python train.py --n_layer=13 --d_model=96 --n_head=3 --n_kv_head=3 --head_dim=32 --d_mlp=256 --vocab_size=1024 --activation="swiglu" --norm="rmsnorm" --norm_place="pre" --norm_eps=1e-05 --positions="rope" --rope_base=10000.0 --rope_fraction=0.25 --qk_norm=false --attn_scale=0.177 --bias="none" --tie_embeddings=false --parallel_block=false --init="normal" --init_std_qkv=0.0593 --init_std_o=0.0 --init_std_up=0.0593 --init_std_down=0.0 --optimizer="adamw" --lr=0.00219 --beta1=0.9 --beta2=0.98 --weight_decay=0.13 --lr_head=0.015 --grad_clip=1.0 --warmup_steps=406 --schedule="wsd" --decay_fraction=0.881 --decay_shape="linear" --final_lr_fraction=0.0 --batch_tokens=[8192, 16384, 32768] --seq_len=512 --doc_mask=false --train_tokens=121400000 --steps=6959 --dataset="wikipedia_en"
Each number is 128 + 24 x the weight over the matrix's rms, rounded and kept within 0 to 255. Layers, rows and columns count from 0.

# layer 3 attention value, 96x96, rms 0.0909, rows 0-71, columns 0-95
[[126 103 120 106 126 122 129 128 112 112 121 139 141 123 131 102 126  94 114 111 121 147 124 147 121 127 133 118 154 143 107 151 108 118 122 121 106 115 123 134 146 109  80 133 133 141  99 115 126 111 143 114 123 140 130 102 156 130 127 133 153 158 113 136 108 136 133 136 105 147 108  85 147 119 103 119 130 122 142 118 123 143 141 108 116 128 119 139 129 150 140 129 130 135 137 126]
 [158 113 150 158 114 116 137 134 121 133 150 121 115 108 124  66  90 134 156 127  92 144 136 153 122 119 165 163 140 141 135 115 113 137 174  93 135 126 124 115 151 137 147  54 130 122 149 122 138  92 140 128 109 131 136  97 130 129 124 135 105 175 131 146 156 103 135 146 132 142 142 141 119 137 145 122 151 143 147 146 115 175 128 141 137 135 141 129 136 126 139 111 128 154 131 143]
 [119 110 122 126 133 114 113 126 119 129 138 141 138 133 101 108 146 108 113 129 149 137 107 136 131 109 116 130 147 126  76 132 150 114 118 112 130 134 127 120 159 116 150  86 128 119 117 124 139 132 123 147 144 121 130 123 154 150 132 111 117 125 113 134 101 108 168 115 134 152 119 120 116 125 106 135 114 121 124  90 122 131 135 100 123 132 119 139  95 154 128 148 143 159 145 143]
 [101 145 127 107 135 143 118 126 168 134 168 164 134 119 147 163 133 170 134 119 139 112 121 180 133 130 154 116 118 123 169 136 136 148 131 132 121 132 128 119 112 168 177 136 134 138 103 100 125 124 149 164 107 126 152 125 119 115 127 154 110 100 121 127 135 158 170 122  85  97 109 107 125 140 130  83 125 159 156 145 129 139 127  98 143 127 161 126  96 118 125 139 136 138 138 148]
 [140 135 148 128 114 117 117 117 128  87 144 149 117 136 142 117 128 143 109 121 131 125  95 149 133 128  99 126 144 120 135 142 110 117 131  89 112 141 131 138 126 139 173 131 136 114 133 118 144 142 128 150 112 122 145 111  98 141 112 135 135  97 131 124 137 145 172 138 140  89 105 101 134 127 114 114 135 149 138 121 130 156 130 139 131 115 124 104 130 112 155 144 108 123 156 132]
 [123 126 130 157 114 145 142 120 126 170 185 147 101 152 115 128 154 109 114 115 112 113 132 159 141 122 161 125 170 133 140 107 122 139 149 107 104 160 124 139 141 138 152  90 132 133 143 121 117 122 115 131 123 125 127 121 125 126 123 138 143 120 121 108 131 109  91 105 137 112 121 120 129 145 133 118 122 165 112 132 126 131 135 129 147 119 154 110 101  93 125 121 136 126 137 135]
 [104 136 113 111 123 126 118 126 139 123 154 147 107 122 141 141 106 132 122 122 124 135 119 127 124 124 120 138 118 160 130 128 145 136 158 135 156 122 133 137 136 150 134 147 131 155 125 116 124 115 140 161 124 113 163 157  95 119 121 143 137 129 126 137 144 159 183 133  75 134 165 123 117 140 123  93 106 176 157 151 135 145 134  96 137 132 143 128 109 133 129 144 139 140 107 143]
 [124 122 109 133 120 147 133 102 170 162 134 124  83 147 112 157 145 122 115 110  93 131 142 121 135 121 118 106 107 117 114 128 158 140 130 139 111 129 129 143 125 130 126 108 142 123 142 124 131 138 144 133 130 117 147 142 112  82 137 105 138 119 121 111 150 124 156 108 108 115 122 109 109 134 129 128 118 125 130 143 139 118 135 124 170 126 110 126 109 101 142 136 140 138 118 135]
 [143 110 122 147 125 105 114 122 128 125 124 117 147  86 133 125 103 119 145 150 156 151 114  89 124 135 147 158 121 142 125 114 124 133 116 120 135 133 111 150 146 134 125 105 129 143 139 124 143  96 149 100 122 126 100  81 130 145 102  98 107 186 134 135 128 135 116 111 129 127  97 127 119 126 121 127 141 101 115 110 128 133 143 144  91 128 118 141 127 144 156 108 132 164 131 155]
 [132 105 140 104 123 149 150 122 133 147 105 116 138 141 127 151 152 131 112 143 109 113 121 110 124 123 121 111 119 110 129 137 134 113 112 128 122  97 135 108 114 124 116 142 126 121 134 120 125 163 129  98 124 139 125 147 132 116 153 114 124 115 110 133 130 152 157 140 125 116  97 153 122 127 143 151 117 117 145 110 118 141 120 113 127 138  94 131 169 129 106 123 125  94 112  98]
 [ 97 157 143 130 132 125 135  99 140 140 146 143 141 156 147 135 166 158 103 113 125 102 140 174 157 127 134 135 130 143 118 141 146 121 122 137 158 132 126 135 109 174 153 146 143 100 122 131 126 141 144 162 116 110 135 135 106 148 132  99 115  72 125 125 152 162 141 110 118 105 108 115 129 148 119 143 138 138 143  76 132 109 129 116 147 122 149 102 118 130 154 147 130 107 150 141]
 [136 120 120 118 119 135 145 120 170 165 147 133 122 141 135 143 143 119 107 129 132 110 118 168 132 130 119 123 126 150 146 147 139 107 117 122 121 124 124 129 129 137 126  92 134 118 166 124  95 163 118 134 119 129 124 129 118 118 119 140  82  87 122 127 131 121 132 142 118 120 134 110 143 140 140 139 131 111 143  62 115 144 142  99 138 119  88 121 127 132 118 113 151 140 137  95]
 [114 160 150 154 148 143 125 133 128 104 147 120 132 135 124  97 155 152 146 131 195 121 133 132 133 139 114 144 118  86 153 109 127 148 108 136 112 160 130 115 117 134 178 151 125 144 112 128 108 134 125 145 140 133 115  96 145 133 120 146 117 131  96 137 114 127 101 132 117 191 129 119 130 133 142 105 134 123  89 143 146 120 114 112 128 136 204 111 122 135 110 131 113 103 130 106]
 [103 158 143 144 137  92 115 113 138 113 149 127 121 117 122 141 134 117 127 139 164 135 131  89 138 140 114 163 124 116 131 119 157 123 117 149 144 146 136 128 141 129 154 141 129 130 120 124  85 128 110 126 141 117 131 114 121 145 106 114 135 123 106 129 131 112 134 142 107 115 146 130 137 116 128 126 124 134 108 127 145  98 132 130 110 137 164 142 126 121 140 124 130 168 103 141]
 [114 136  84 137 119 141 128 124 109 133 157 135 104 130 132 141 114 112 134 120 114 137 126 141 146 122 149  96 161 189  98 156 117 115 141 105 139 140 132 134 126 131 117 102 128 112 112 149 143 125 120 151 126 129 135 139 118 150 125 145 139 135 123 120 115 139 142 125 137  80 161 150 138 130 124 140 124 146 157 125 123 149 128 115 111 126 104 132 100 144 124 132 162 120 125 177]
 [116 116 115 127 134 161 137 120 133 133  98 138 120 152 132 163 172 123 126 133 147 118 127 120 151 129 119 110 149  92 115 132 146 105 107 151 111 138 131 135 109 102 130 166 128 128 112 149 112 163 108 102 154 133 102 133 149 130 135 110 162 116 131 101  98 147  79  92 129 129 117 134 113 126 126 126 124 114 115 130 133  89 122 139 113 123 117 145 141 124 111 128 125  64 154 118]
 [113 154 147 133 127 118 105 115 118  89 132 117 139 113 155 150  98 142 130 139 136 126 116 116 134 145  90 140 115 157 137 129 127 114 120 121 146 138 121 132 123 156 152 124 128  98 114 129 136 115 125 152 117 115 135 104  91 136 109 125  86  98 126 147 139 121 149 144 125  66 128 111 144 129 128 140 139 119 129  98 136 144 137 137 119 130  98 136 145 119 157 149 126 164 113 147]
 [151 118 146 125 125 166 131 127 149 145 156 121 133 108 103 164 110 158 157 144 126 118 121 134 119 130 144 140  92 126 187 108 127 128 127 121  99 122 127 120 128 138 165  80 127 101 128 106 125 115 137 122 109 124 129 129 100 110 120 132  69  94  96 146 157 113 156 138 108 111 152 135 125 128 158 112 135 121 144 137 126 184 128 122 144 136 131 118 103 113 120 114 150 164 109 110]
 [137 152 116 141 130 147 130 119 125 135 139 110 139 121 115 117 128 119 158 123 108 143 157 130 137 138 196 115 138 138 164 151 126 156 133 136 125 141 128 109 119 128 128 118 122 152  91 153 113 126 117 154 146 126 122 118 157 112 140 147 124 172 126 114 124 125 109 123 114 159 137 144 135 127 142 129 142 115  95 156 131 130 123 128 117 134 153 118 101 116 121 111 144 135  96 170]
 [142 146 112 165 130 116 117 120 110  99 150 134 106 118 139  98 108 144 143 129 148 150 124 124 126 122 136 110 167 132 103 135 122 128 125  87 126 163 125 110 138 143 174 115 127 134 107 141 141 122 133 168 128 132 116 129 132 159 130 124 141 154 115 133 122 131 112 125 114 142 132 148 118 130 121 125 118 137 156 123 124 154 119 135 116 133 138 142 101 140 125 130 139 128 161 134]
 [131 129 157 109 127 119 128 141  85 133 117 105 162 111  98 124 121 115 146 137 128 127 128 115 133 132 107 120 119 117 100 131 110 132 146 128 159  89 133 155 139  90  45 121 123 107 126 119 148 118 138  66 122 126 153 120 114 106 125 118 144 163 131 138 142 127 149 149 143 118 159 130 130 124 131 129 140 129 117 128 119  89 139 144 133 125  82 148 123 137 137 128 130 139  99 133]
 [112 164 100 116 140 113 127 139 106 108 148 105 118 140 161 124 142 123 115 122 166 110 126 132 140 129  99 108 121 125 116 157 103 120 105 141 149 149 139 115 111 120 117 161 120 112 108 142 109 154  95 162 144 125 132 155 126 137 135 152 155  96 128 119 106 129 113 153 140 127 164 130 162 122 123 139 120 133 122 134 135 110 120 103 115 122 118 130 110 147 128 135 125 118 121 134]
 [152 143 108 146 128 133 150 131 126 147 156 128  89 148 127 102 149 112 106 109 156 111 138 148 146 117 146 107 161 112 131 133 138 132 125 124 113 146 136 126 144 108 126 117 129 142 142 130 100 134 124 160 145 126 122 180  98 123 140 128 168 129 141 105 120 131  97 134 135 160 166 137 128 139 132 116 117 167 147 152 127  98 111 133 150 118 158 159  82 145 116 127 124 116 148 126]
 [126 139 128 152 119 102 128 131 123 117 157 130 114 137 117  37 121 109 132 102 110 146 141 169 130 115 140 142 153 133 101  98 106 165 164 106 135 146 129 116 150 138 132 101 139 137 162 139 150  94 139 132 115 120 149 107 129 115 113 149 156 171 153 137 139 114 141 135 145 155 163 117 128 133 125 114 138 156 115 159 126 133 116 142 153 130 161  95 112 145 151 133 112 131 136 129]
 [121 109 130 124 131 153 118 113 155 112  94 134 107 136 127 146 161 110 109 117 122 123 123 109 151 131 123 147 126 102 147 108 143 113 108 151  73 119 134 144 115 118 153 130 135 136 131 121 103 126 130  94 139 123 121 132 128 103 124 101 116 107 117 113 140 130 133 102 109 122 116  96 123 119 136 124 110 122 131 142 143 132 127 126 131 118 151 131 160 123 124 144 108 102 136 116]
 [134 136 147 112 128 156 122 142  98 109 102 144 114 120 124 132 115 132 121 121 140 146 123 140 120 118 162 145 134 138 105 142 105 122 154 113 132 119 140 115 126 113 135 118 118 107 116 127 116 138 120 120 148 136 136 158 103 140 155 146 128 136 132 134 138 134 155 147 137 138 188 151 114 127 134 133 118 128 163 156 118 148 111 115 128 130 136 140 120 164 103 156 121 102 132 121]
 [122 136 128 116 129 119 144 142 144 115  92 112 109 114 121 104 136 102 104 116 110 133 140 130 129 131 129 121 118 139 111 138 119 136 138 137 112 105 132 120 129 102  70 145 113 127 109 112 125 156 131  78 123 138 143 106 134 128 151 130 162 135 112 128 145 137 148 157 138 119 128 120 135 102 122 121 146 123 118 142 125 137 116 144 154 128 127 128 139 140 140 127 108 109 106 138]
 [123 154 139 132 134 137 133 126 186 122 117 112  89 131 133 123 141 148 134 124 147 122 135 161 132 130  96 128  90 112 144 137 141 123 126 145 125 112 139 122 126 126 136 124 120 118 132 115  97 163 134 100 126 127 150 131 115  84 139 127 100 113  95 139 160 109 186 156 106 128 165 115 132 124 140 128 118 122 139 138 136 123 121 120 162 128 150 126 127 147 123 127 117 117 129 119]
 [158 114 120 150 120 163 142 128 145 173 115 103 125 106 111 158  98 137 135 138  81 121 143  85 116 124 164 119  89 124 168 103 143 151 132 136 117 124 122 137 141 142 105 100 129 121 143 119 122 126 143 138 131 120 120 150 128 108 134 108 117 140 138 131 145 100  75 127 151 118 110 144 109 123 143 149 121 113 134 147 116 134 120 152 142 134 133 136 133  96 133 100 140 132  98 126]
 [141 102 122 119 130 142 119 133 128 158 106 135 122 121  96 150 103 112 132 123 130 148 127 127 112 112 126 123 109 140  87 130 157 124 137 125 126 111 128 130 145 131  93 107 129 102 145 133 138 126 148 127 123 133 143 142 127 141 135 114 143 130 131 135 132 118 152 132 145 116 132 144 108 132 113 133 143 126 155 119 123 125 124 121 116 136 109 157 102 147 130 136 151 130 122 127]
 [ 99 132 147 129 136 102 126 120 132 147 151 146 138 146 103 136 143 162 135 117 124 125 156 121 126 122 116 107 109 117 114 125 125 145 116 135 139 143 133 151 114 139 131 147 130 156 123 152 142 129 135 116 126 119 155 138 101 105 134 110 175 121 100 126 129 180 171 103 117 134 138 126 119 136 121 137 111 144 145 140 131 114 118 134 165 122 130  93 129 112 126 135 125 121 108 143]
 [135 115 139 100 113 150 151 119 103 134 137 147 133 125 121 154 123 132 124 139 104 112 124 136 121 127 130 107 181 118 162 125 126 121 155 123 108 125 133 134 117 119 120 142 128 126 116  98 113 120 115 138 117 141 122 146  97 119 129 144 128 109 145 104 140 107 127 115 122 115 102 125 121 134 142 128 123 135 145 124 123 135 135 130 149 120 122 131 140 100 107 127 129 125 143  97]
 [118 136 144 112 128 109 122 119 151 102 132 131 148 107 120 110 106 121 135 117 112 133 133 112 127 119  96 120 148 145 131 104 125 141 102 121 134 119 123 131 129 112 153 148 128 134 115 117 137  87 136 123 130 138 145  92 133 114 136 120 115 139 117 129 117 139 109 105 117 111 132 114 136 126 125 110 162 104 121 113 120 141 150 121 127 118  91 131 142 156 126 132 121 168 146 116]
 [157 149 129 124 119  98 130 133  87 155 163 129  98 136 119 100 106 129 134 131 132 128 173 148 124 136 150 119 157 140 147 155 158 128 141 124 123 145 126 120 118 177 127 114 131 137 133 130 116 112 138 114 111 122 148 123 116 147 125 135 154 169 120 133 143 120 147 135 150 125 169 138 129 128 126 142 123 104 109 148 128 116 130 105 157 136 150 129 113 137 136 114 133 136 115 108]
 [161 127 134 159 122 139 128 123 114 142 151 122 143 127 124 130 139 137 135 123 154 128 159 148 122 113 130 110 142 110 146 126 152 128 114  89 128 127 135 148 124  99 120 150 128 123 117 123 126  84 118 134 122 142 110 154 141 129 108 148 174 149 126  94 117 111 109 108 144 153 153 136 125 133 134 117 103 145 162 131 146 133 116 118 129 127 153 136  95 123 126 123 134 114 114 112]
 [126 114 111 142 138 142 120 115 122 154 109 135 144 127  92 126 145 114 122 123 134 126 153 163 119 123 144  98 137 128 107 170 162 145 139 119  96 151 133 148 120 146 130 115 132 148 153 121  83 134 126 126 163 138  78 151 159 126 116 122 190 152 143 120 112 113 116 121 144 129 138 119 134 115 121 172 111 122 157 138 142 146 131 107 128 126 174 145 106 143 133 132 135  94 126 105]
 [119 145  87 129 138 126 155 125  93 118 119 125 126 126 133 165 134 100 142 126 124 105  83  94 130 140 147 160 122 131 140 106  67 136 114 119 147 109 135 114 137  98 114 140 124  82 114 121 150 138 141 136 124 136 103 159  94 141 120 134 120 186 108 118 113 153 115 103 114 114 103 119 125 139 109  87 144 180 166 137 128  82 126 153 109 121 148 145  91 128 129 135 109 107 133 146]
 [127 130 136 154 120 111 119 126 136  97 111 110 143 122 125 122 141 113 107 124 138 132 141 130 113 130  95  99 132 107  86 131 133 124 123 108 137 116 137 154 137 113 133 140 131 109 137 125 152 127 128 118 150 143 118 150 135 137 117 130 149 135 119 111 113 134 146  93 124  97 110 146 130 121 114 126 139 121 166 153 138 111 121 134 117 128  92 141 126 128 115 140 130 113 118 108]
 [103 124 140 115 118 112 126 136 120 122 106 128 113 165 145 129 137 143  97 137 127 113 119 118 126 134 153 159 133 127 119 101 167 124 132 147 110 134 122 114 161 178 107 128 122 156 131 144 136 123 120 106 122 118 131 135 101 130 139 105 119 111 136 113 131 136  85 134 148 117 123 134 121 138 118 139 142 137  91 111 116 140 132 115 105 128 109 125 145  97 138 131 120 119 121 146]
 [157 121 127 129 128 124 154 128 109 140 128 140 120 122 152 143 124 132  87 128  95 142 139 136 137 135 133 141 129 121 145 126  80 145 104 123 141 120 138 116 131  71 138 131 133  85 123 108 153 144 136 148 118 109 106 133 122 156 110 137 114 110 130  86 117 124 120 117 161 110 169 120 113 116 141 107 137 129 146  97 120 100 119 111 135 129 148 118 135 131 135 137 127  89 107 152]
 [ 91 112 104 122 142 160 137 142 105 142 148 120 131 123 126 134 152  92 194 144 140 112  84 107 127 131 132 134 111 104 120 121 142 122 138 134 132 125 131 112 145 114 121 107 124 144 145 165 125 140 135 100 113 134 126 151 131 113 126 124 137 166 123 156 112 128 150 111 104 143 110 103 130 141 117 107 156 133 150 148 138 127 122 157 108 128 122 177 104 119 115 127 119 112 144 132]
 [113  92 131 104 133 126 121 126 138 148 109 140 142 127 139 116 154 122  84 135 135 142 133 106 136 135  94 113 103 107 131 126 135 168 148 157 119 128 125 132 139 142 111 128 134 114 130 130 108 131 132 123 136 111 131  94 112 134 133  96 119 113 125 160 111 142 157 153 105 112 114  89 124 117 130 124 142  62 118 115 115 125 132 129 128 123 140 156 150 127 143 137 119  99 117 125]
 [142 147 135 168 129 168 120 130 135 148 119 117 159  97 125  89 158 114 149 124 123 126 136 140 133 115 127 108 105 125 133 106 156 104 110 130 124 129 138 146 140  97 124 130 125 147 129 132 119 133 123 123 148 146 108 135 140  99 127 118 162 120 133 105 112 120 119 112 139 122 154 135 137 113 121 126 128 100 153  96 138 123 128 138 134 118 124 140 119 148 132 131  97 133 115 138]
 [141 155 127 120 112  84 129 131 138 107 144 126 150 151 148 125  97 144 129 139 165 142 119 130 123 124  90 149 136 147 134  88 108 124 127 119 157 125 116 119 118 144 133 122 126 109 107 142 185 110 131 105 101 119 148  96 103 131 137 142 100 127 134 143 136 125 140 112 145 163 119 149 136 147 134 160 173 150 143 106 132 143 131 151 144 131 110 101 146  84 134 120 139 141 136 133]
 [126 120 127 125 134 113 121 134 108 124 134 120 139 128 136 141 129 116 144 142 133 113 100 107 137 126 173 130  92 153 134 132 108  96 143 152 126 126 128 122 123 148 136 133 125 112 151 126 116 151 139  97 125 130 106 145 112 129 146 130 115 130 137 161 130 138 137 161 150 125 134 114 135 138 141 185 156 125 138 116 128 144 166 136 129 132  94 123 145 104 122 117 151 139 126 153]
 [114 106 137 123 132 125 138 120 150 132 116 167 154 176 136 161 152 110 100 128 131 112  99 112 138 123 152 152 108  98 129 123 124 116 140 157 102 116 131 128 125 116 131 130 133 119 138 127 112 128 117  96 137 135 126 177 120 104 148 138 146  93 147 136 120 122 110 137 141 129 131 121 135 130 138 157 140 125 157 145 127 131 138 133 116 123  99 127 158  89 109 130 146 125 120 134]
 [104 120 142 129 144 116 156 118 142 129 143 153 136 132 126 165 133 101  89 120 125 132 120 100 141 109 101 113 121  84 133 136 117 155 138 117 146 127 138 145 141  70 151 129 131 108 134 130 114 128 112 128 136 126 135 163 138 132 132 147 154 105 103 122  99 110 146 137 105 120 139 122 136 141 136 114 117 116 149 154 133 100 133 113 123 121 106 142 153 132 125 141 134  96 120 110]
 [132 137 131 123 133 108 123 137 132 124 161 100 110 125 129 135  95 124 115 130 134 126 103 116 123 112 131 116  95 127 138 133 124 111 121 126 166 128 126 144 115 142 149  99 134 125 157 120 130 146 127 113 133 127 131 115 148 129 135 144 120 103 130 147 134 132 184 149 118 108 131 137 142 131 137 156 161 150 110 120 126 164 143 108 150 136  99 108 126 132 132 111 152 157 134 133]
 [107 166 126 156 126 114 120 143  78  92 132 113 119 123 125 128 148 127 100 121 150 111 151 110 129 130 141 120 127 138 119 121  91 130 128 116 126 116 130 123 134 125 144 147 122  93 134 135 119 168 147 127 131 136 133 167 100 146 118 150 104 139 125 138 104 130 125 137 158  97 119 122 132 141 132 121 131 107 125 139 138 118 161 126 103 130 104 121  93 114 114 139 139 141 114 131]
 [161 146  92 125 122  88 118 107 123 117 119 127 153 162 126 135 101 120 120 135 159 141 111 143 124 130 118 128 136 163 105 118 127 146 144 111 159 145 117 129 114 156 147  91 133 107 128 137 142 154 133 103 124 131 101 123 120 141 136 130 136 153 157 148 127 119 142 102 155 148 106 142 136 134 116 187 155 142 148  66 130 146 126 141 161 126 143 117 104  76 137 116 140 111 137 112]
 [154 163 102 142 127 103 123 117 132 125 121 110 127 104  87  85 124 136 103 127 144 138 167 186 112 120 117 132 126 145  98 142 158 121 140  89 144 136 127 139 111 165 125  99 132 147 144 133 143  95 123 138 132 135 113  85 153 135 114 136 148 157 142 129 138 114 155 100 130 132 113 147 134 120 108 150 130 147 117 131 141 136 111 123 134 131 158 123  96 145 146 118 127 125 142 121]
 [126 155 139 113 141 144 126 138 137 127 139 120 125 104 149  94 122 130 153 135 108 130 129 150 113 136 137 110 121 126 152 166 164  89 120 126 154 128 128 116 122 139 126 143 119 175 139 156 105 100 118 141 132 131 156 157 184 119 138 141 138 107 127 149 157 111 140 147 125 163 130 137 137 138 140 165  91 139 108 139 131 136 117 120 120 139 130 114 150 140 126 121 128 161 130 119]
 [145 127 105 145 137 153 124 115 105 120 108 114 144  92  90 114 147 119 140 124 126 115 163 132 127 128 130 124 126 149 108 163 125 120 126 112 124 139 135 130 127 140 149 148 131 139 128 134 112 153 121 122 164 141  81 157 139 105 124 121 163 170 147 117 112 110 121 115 147 111 125 128 118 107 123 144  95 105 156 112 137 139 129 114 122 132 140 139 106 146 131 143 117 115 142 132]
 [143 136 116 149 135 139 131 113 121 140 135 127 130 109 119 103 133 128 164 115 121 136 162 152 138 130 113 119 126 133 122 156 108 118 112 120  95 134 138 138 113  78 156 129 129 141 137 123 119 139 130 139 146 137 117 169 147 126 106 140 163 120 128 122 120 107 159 133 133 105 169 140 133 121 133 116 111 115 157 150 142 129 125 128 130 130 141 125 110 159 114 127 135 133 111 141]
 [175 122 112 130 121  90 143 115 129 100 136 131 138 174 121 101 120 110 108 117 114 149 142 136 129 123 107 126 142 131 114 122 169 144 118 125 106 151 144 121 129 120 156  98 135 133 173 105 109 130 122  95 137 110 149 120 119 124 125 123 162 123 126 144 122 134 157 131 141 104 201 151 125 120 122 135 138 133 125 127 123 135 115 153 118 121 155 120 141 142 125 129 136 115 105 135]
 [114 144 131 153 133 125 119 149 108 116 136 121  91 119 115 127 137 115 109 135 170 136 133 117 121 134  95 103 132 130 113 152 183 177 154 126 154 153 125 147 150 141 132  74 123 133 123 148 113 149 109 153 130 127 135 110 116 146 107 122 135 142 122 140 115 123 133 139 111 129 125 124 132 130 123 110 125 114 106 105 140 106 139 137 116 123 126 156  67 134 135 135 128  96 140 111]
 [122 156 111 148 136 143 152 132  93 122 135 127 100 105 139 144 114 131 115 110 107 122 130 132 129 132 141 132 124 134 130 139  87 126 112 124 132 122 138 123 125  72 142  99 123 122 136 121 117 150 141 189 129 127 122 141 139 164 111 123 135 118 115 104 121 120 151 144 112  93 130 125 134 130 135 115 110 151 121 134 130 100 126 104 120 135 157 109  98 169 129 119 106 147 112 154]
 [133  85 121 115 117 161 128 122 132 123 101 141 130 112 151 115 137 134 159 128 108 133 123 132 133 127 126 112 138 123 122 124 128 117 144 161 106 134 136 119 135 117 102 177 129 124 118 135 119 106 132 100 120 115 115 136 107 124 143 119 122 141 128 125 130 152  88 126 116 125 152 110 116 117 136 125 113 105 167 139 120 120 131 161 112 129 116 122 176 152 129 135 115 116 115 139]
 [122 148 136 152 135 102 130 144 122 162 163 122 132 133 127 107 122 103 117 138 157 128 133 122 133 121 130 112 103 118 142 130 136 131 125 122 126 121 123 126 126 111 154 104 124 120 156 127 137 127 132 134 130 131 147 117 144 133 113 151 114 114 128 153 118 125 148 147 147 143 149 109 151 159 154 129 163 115 126 127 131 125 141 127 131 126 101 155 111 123 111 123 155 130 131 115]
 [106 111 133 116 133 124 130 129 133 151 128 128 115 130 163 153 147  98 158 144 129 120  86  70 138 147 141 135 118 102 154 129 140 125 147 139 153 131 128 125 151 111 136 130 120 137 147 144 130 152 122  99 128 130 140 154 118 113 131 121 124 136 109 141 136 131 101 140 140 152 116 115 124 140 132 114 137 155 140 102 131  96 110 145 122 132 126 155 129  86 115 140 125  68 128 133]
 [117 147 110 123 139 110 151 117 106 133 145 149  64 178 128 165  91 109  94 128  92 123 151 140 136 118 116 141 147 142 114 133 123 172 137 146  97 156 126  98 116 134 147  78 133 109 136 127 111 168 125 169 115 108 145 123 116 153 118 117 128 124 112 140 121 119 167 138 123 115 126 134 124 134 129 140 133 133  93 135 121 116 142 111 126 129 120 131 106 148 143 127 137 132 127 129]
 [122 110 151 130 122  97 128 111 139 146  98 141 155 137 103 140 154 114 113 137 145 124 133 113 127 133 151 126 142 145 129 109 162 143 153 111 135 122 125 141 146 157 124 113 131 153  99 146 134  98 102 118 135 146 103 114 115 113 141  99 135 180 128  83 121 128  57 102 136 156  91 102 115 132 114 164 118 121 111  78 133 116 125 131 129 116 132 177 107 110 145 140 102  93 150 123]
 [155 102 124  86 121 104 119 117 131 116 107 129 117 120 118 140 116 154  82 125 110 150 149 133 125 141 114 114 159 133 110 141 104 149 153 128 131 129 131 132 117 148 134 146 138 109 109  91 130 151 115 116 135 106 128  97 117 147 140 111 126 109 141 122 149 133 149 121 124 119 130 147 103  91 121 118 105 131 117 114 104 134 112 124 154 135 149 108 150 125 139 132 130  94 125 109]
 [126 116  93 127 134 107 128 116 125 142 132 119 120 116 122 145 131  87 146 129 143 126 129 107 130 128 125  93 112 127 126 181 129 155 144 120 148 135 127 146 117 124 150 106 134 131 142 116 110 138 124 142 145 133 100 137 153 151 121 127 159 162 115 150 115 128 142 133 132 126 115  92 139 131 134 127 127 130 140 124 133 100 132 121 126 131 142 140  91 141 141 126 148 102 124 114]
 [122  67 107 152 128  48 112 102 105 143  92 132 111 141  80 158 116 137 135  77  89 135 160  63 110  71  72 182  94 119 172 139 123  46 126 129 208 121 129 161 134 100  78 101 121 142 105 110 127 180 164 125  70  94 157  64 106 110 106 102 161 140  90  94  78 112 157  76  97 146 191  50 176 130 173 121 170 124 190 142 139 195  77 102 135 169 175 106 185 103  93  92 142 145  93 171]
 [118 168  73 139 131 113 145 136 101  53 148 189 170 110 135 119  85 152  99 113 143 135  80 171 163 163 149 119 154 116 119  73 119 163 188 190 118  78 135 137  86 108 102 198 152  80  77  86  86  79 134 121 132 125  93 129 120 130 111 128 124  73 148 131 188 111 101  99 160 118 140  86 137 161 122 167 114 167 150 120 118 104 109 198 132  97 105 200  87 152 168 137 160 124 128 100]
 [ 98  95 171 120 151 118  59 206 153 174  84 160  96 124 110  73 180  76 124 104 160 174  84 185 124 111 105  79  88 123 115 104 114 134 152  83 131 170 149 175 108  74 104 158 101 197 122 130  64 199 104 155 107 120 103 146  73 146 139 176 148  89 112 113  79 164 128 153 158 142 137  85 156 191 128 149  69  81  70 129 150 112 167 142  97  84 149  25 120 130 144 116  85 114  76  83]
 [ 78 141 144 156 142 131  68  98 147 177  64 156 121 106 131  81 178 127 159  87 147 118  97  96 134 116 171 145 117 136 106 120  99 103 102 164 172  87 101 162 141 159 158  75 150 168 166 138 185  97 164 128  97 125 141  75 164  86 163 163 150 116 181 117 160 143 198 137 133 154 163 107 150 111 141 147 131 149 134  93 118 180 145 105 165 166 159  74 164 101 151  63 231 139 156 151]
 [126 133 133  89 150 136 144 142 114 178 167 144 130  78 153  78 139 109 181  79 188 143 131  53 117 137 143 122 174 133 103  96 125 124  70 116 140 123 139  99 123 150 114 112 113 166 149 117 149  74 156 133 147 136 116 181 134 120 161 157 140 115 101 110 152 124 158 176 124 141 126 117 167 145 126 140 114 126 175  40 127 115 107  72 167 142 141 102  60 143 121 110 179 177 161 152]
 [166 159  89 160 128 137 138 159  62 150 167 160 152 104 133 117 132 104 107 148  81 150  62 154  95 168  75 127 107  77 140  82 136 152 183 111 169 132 145 113  75  91 126 189 157 150  61 127  53 218 125 106 135 114 123 204  93 200 101 155 153 140 228 149 160 128  53  95 122 117 145 103 102 152 122  95  88  83 166  88 137  62 110 181  92  93 114 156  80 139 156 151 135  87 113  86]
 [160 144 177  91 124  95 195 116  66  57 125 116 165  91 108 128 101 150 153 140 114 100 147  55 115 131 111 169 134 130 128 116 100  94 126 149 178  91 148  58 112 101 169 104 151  70  71 126 149 108 191 114 135 131 122  99 114 119  89 112 133 164 104 136 165 150 128  76  86 127 160 126 122 115 106 101 132 157 174 141 112 166 103 117  96 129 137 154 123  89 129 119 140 157 160 177]
 [158 133 118  82 133  78 148 155 128  72 161 106 146 168 143 169  82 121 179 116 100 133 137 120 103 118 146 147 128 173 167 107 139 142 132 139 219 115 145 126 113 116  56 165 108 101  72 121 114 140 133 129 113 120 134 123 102 155 131 146 125 143  41 105 115 148  92 107  43 132 121 120 154 165 144 140 112 102 166 145 127  83  90 106  93 107 152 118 110  97  82 143  74 165 146 204]]